Weights of a small transformer language model: tied embeddings.
Each number is 200 + 40 x the weight over its row's rms, rounded and kept within 0 to 999. Layers, rows and columns count from 0. The size before them is the row's rms in percent of the matrix's.

# layer 4 MLP down (transposed), 1024x256, rms 0.116, rows 841-848, columns 0-63
096,219,181,161,199,180,219,224,162,99,120,186,134,224,187,192,201,220,136,246,245,233,162,215,350,159,119,175,201,235,211,208,273,213,220,183,202,214,233,240,268,237,144,233,215,193,176,237,249,236,240,303,198,240,162,148,110,193,140,242,230,144,216,210,198
084,228,210,134,188,237,188,197,193,219,193,168,190,258,113,181,194,196,145,176,232,208,167,133,216,210,193,187,178,200,234,195,118,201,188,242,224,202,247,248,91,161,170,188,170,209,143,219,190,221,183,151,202,147,220,216,197,196,98,180,206,203,233,135,215
107,250,252,189,248,179,156,257,221,205,182,240,247,244,308,165,178,187,203,145,192,100,138,166,129,218,174,195,183,165,144,88,225,198,142,222,218,223,236,197,190,181,204,246,186,264,256,214,202,250,245,198,175,192,197,204,204,190,203,203,256,151,222,262,156
098,223,224,212,193,249,219,249,241,214,216,220,254,169,227,200,232,259,198,266,160,192,252,191,215,141,225,144,228,183,174,177,259,183,222,228,192,98,264,188,165,191,228,203,225,200,163,131,195,194,179,119,210,182,192,136,181,163,171,264,291,175,178,203,204
094,291,126,249,215,195,226,214,172,239,206,204,201,230,165,248,211,222,268,146,207,296,286,169,301,186,244,184,206,211,143,165,218,204,267,136,187,228,214,116,176,136,196,118,170,175,249,195,173,160,185,236,195,232,269,258,191,233,193,246,232,242,231,223,178
095,179,229,243,193,145,273,173,172,111,190,176,213,144,233,187,289,226,220,200,247,227,175,190,247,222,146,191,242,218,217,234,166,218,242,111,187,202,177,144,167,223,221,273,182,202,160,127,209,196,263,152,157,218,186,238,262,195,200,153,196,226,145,202,268
080,188,218,221,222,190,196,210,123,198,201,262,173,180,115,229,202,253,112,234,212,196,209,175,148,243,217,215,228,194,244,214,229,185,155,149,253,172,216,190,200,181,184,201,216,229,254,160,211,170,164,141,179,274,174,173,116,193,242,237,194,146,169,171,202
103,200,242,247,198,204,156,152,251,216,216,159,146,228,251,178,181,166,175,226,137,172,204,296,218,146,146,208,196,230,221,161,209,232,223,230,229,226,181,231,176,193,236,161,163,192,242,225,153,208,189,203,208,215,202,202,143,200,204,131,132,191,172,176,273
# layer 4 MLP gate, 1024x256, rms 0.123, rows 842-848, columns 0-63
085,243,168,104,145,214,203,215,234,229,216,166,204,298,172,215,272,277,164,235,233,248,188,198,172,250,161,175,200,184,262,227,192,202,140,249,214,240,266,197,128,175,213,225,194,142,246,182,180,180,291,157,172,219,169,215,252,114,139,194,176,185,165,176,177
105,165,216,189,214,209,173,222,213,242,130,252,240,190,142,168,156,210,212,193,209,176,200,206,130,260,209,193,143,169,216,231,286,206,214,174,183,156,179,179,215,251,156,189,246,195,169,207,209,310,226,195,240,229,116,192,245,229,269,100,160,202,240,197,225
097,272,210,208,174,175,226,159,54,160,195,216,218,102,262,269,208,178,164,145,182,234,281,208,216,140,253,248,187,255,234,177,267,137,197,239,183,204,240,321,143,114,176,219,237,173,186,235,193,236,166,199,165,168,127,224,206,184,145,235,224,163,215,227,260
095,207,217,137,171,207,157,113,154,162,181,241,209,134,188,109,193,235,207,156,193,261,137,195,219,198,178,293,258,191,255,241,237,229,160,200,133,159,136,213,212,205,153,119,202,254,218,248,223,166,205,250,274,213,159,128,162,174,161,168,246,171,197,209,164
099,139,177,238,162,258,202,222,215,245,199,236,229,163,166,204,84,213,227,205,248,264,229,263,166,263,192,182,172,163,223,191,186,234,194,214,208,235,203,154,181,137,158,207,216,198,181,226,91,214,183,203,225,216,182,182,256,171,247,232,148,196,244,202,162
081,229,171,172,243,212,224,113,225,175,155,193,249,191,277,228,265,227,188,241,297,212,170,222,174,189,195,225,240,133,212,145,209,269,227,247,261,175,178,214,194,142,195,139,251,183,154,238,241,180,224,175,290,151,141,167,204,204,214,126,133,200,169,192,187
099,154,186,175,251,261,253,199,201,156,180,204,224,146,223,247,188,167,251,242,157,218,262,210,131,171,219,252,211,177,264,158,196,218,301,180,216,232,169,154,219,187,209,197,172,229,192,246,120,244,284,255,192,189,211,98,212,246,171,164,237,243,190,132,203
# layer 4 MLP up, 1024x256, rms 0.126, rows 842-848, columns 0-63
093,170,211,165,167,239,166,220,185,171,174,237,270,231,243,216,176,186,254,215,247,192,224,131,152,150,220,165,237,172,269,288,147,267,174,245,231,189,194,207,194,200,222,253,149,225,165,243,168,196,269,237,160,136,232,292,187,209,238,111,233,151,147,233,139
101,237,195,191,142,206,136,220,130,201,175,234,245,173,253,214,178,185,228,145,176,203,181,158,99,236,156,194,266,222,266,167,177,241,227,249,219,235,172,169,234,166,158,268,234,227,139,127,245,179,209,212,266,191,230,236,164,187,237,241,257,131,206,161,227
101,178,245,190,114,243,225,273,192,195,212,170,204,180,247,224,177,154,234,182,221,184,283,206,214,260,193,198,236,243,260,162,178,161,195,259,152,218,207,217,194,168,203,198,208,200,194,188,182,150,197,243,141,164,183,144,145,280,109,250,153,189,194,233,252
095,172,247,196,190,195,139,125,221,170,171,229,218,186,191,188,113,228,218,228,160,168,189,257,191,203,183,220,192,191,211,121,169,199,150,212,185,117,188,231,248,183,216,206,186,224,251,170,264,161,173,151,217,193,209,174,125,162,171,200,208,195,237,181,164
096,185,158,174,274,199,137,241,204,185,150,166,159,237,132,183,203,193,301,239,232,124,252,275,269,184,191,198,150,250,197,157,201,200,227,171,246,155,187,156,219,143,207,238,231,228,207,252,214,127,231,219,220,240,171,224,185,279,279,178,245,142,164,202,178
094,183,148,193,139,168,247,186,188,200,204,175,229,167,168,141,156,212,214,238,226,149,183,210,269,126,128,188,198,319,151,194,191,231,166,196,157,171,195,169,242,157,201,145,228,110,205,202,146,227,227,162,191,175,252,235,206,207,191,175,256,223,153,165,229
103,196,223,275,182,275,261,98,266,158,198,208,205,148,147,198,210,191,128,158,220,132,180,135,158,178,188,242,166,167,293,190,175,188,197,257,213,214,222,160,200,221,193,222,122,194,179,146,145,220,200,278,171,214,149,175,198,267,206,120,138,212,270,182,237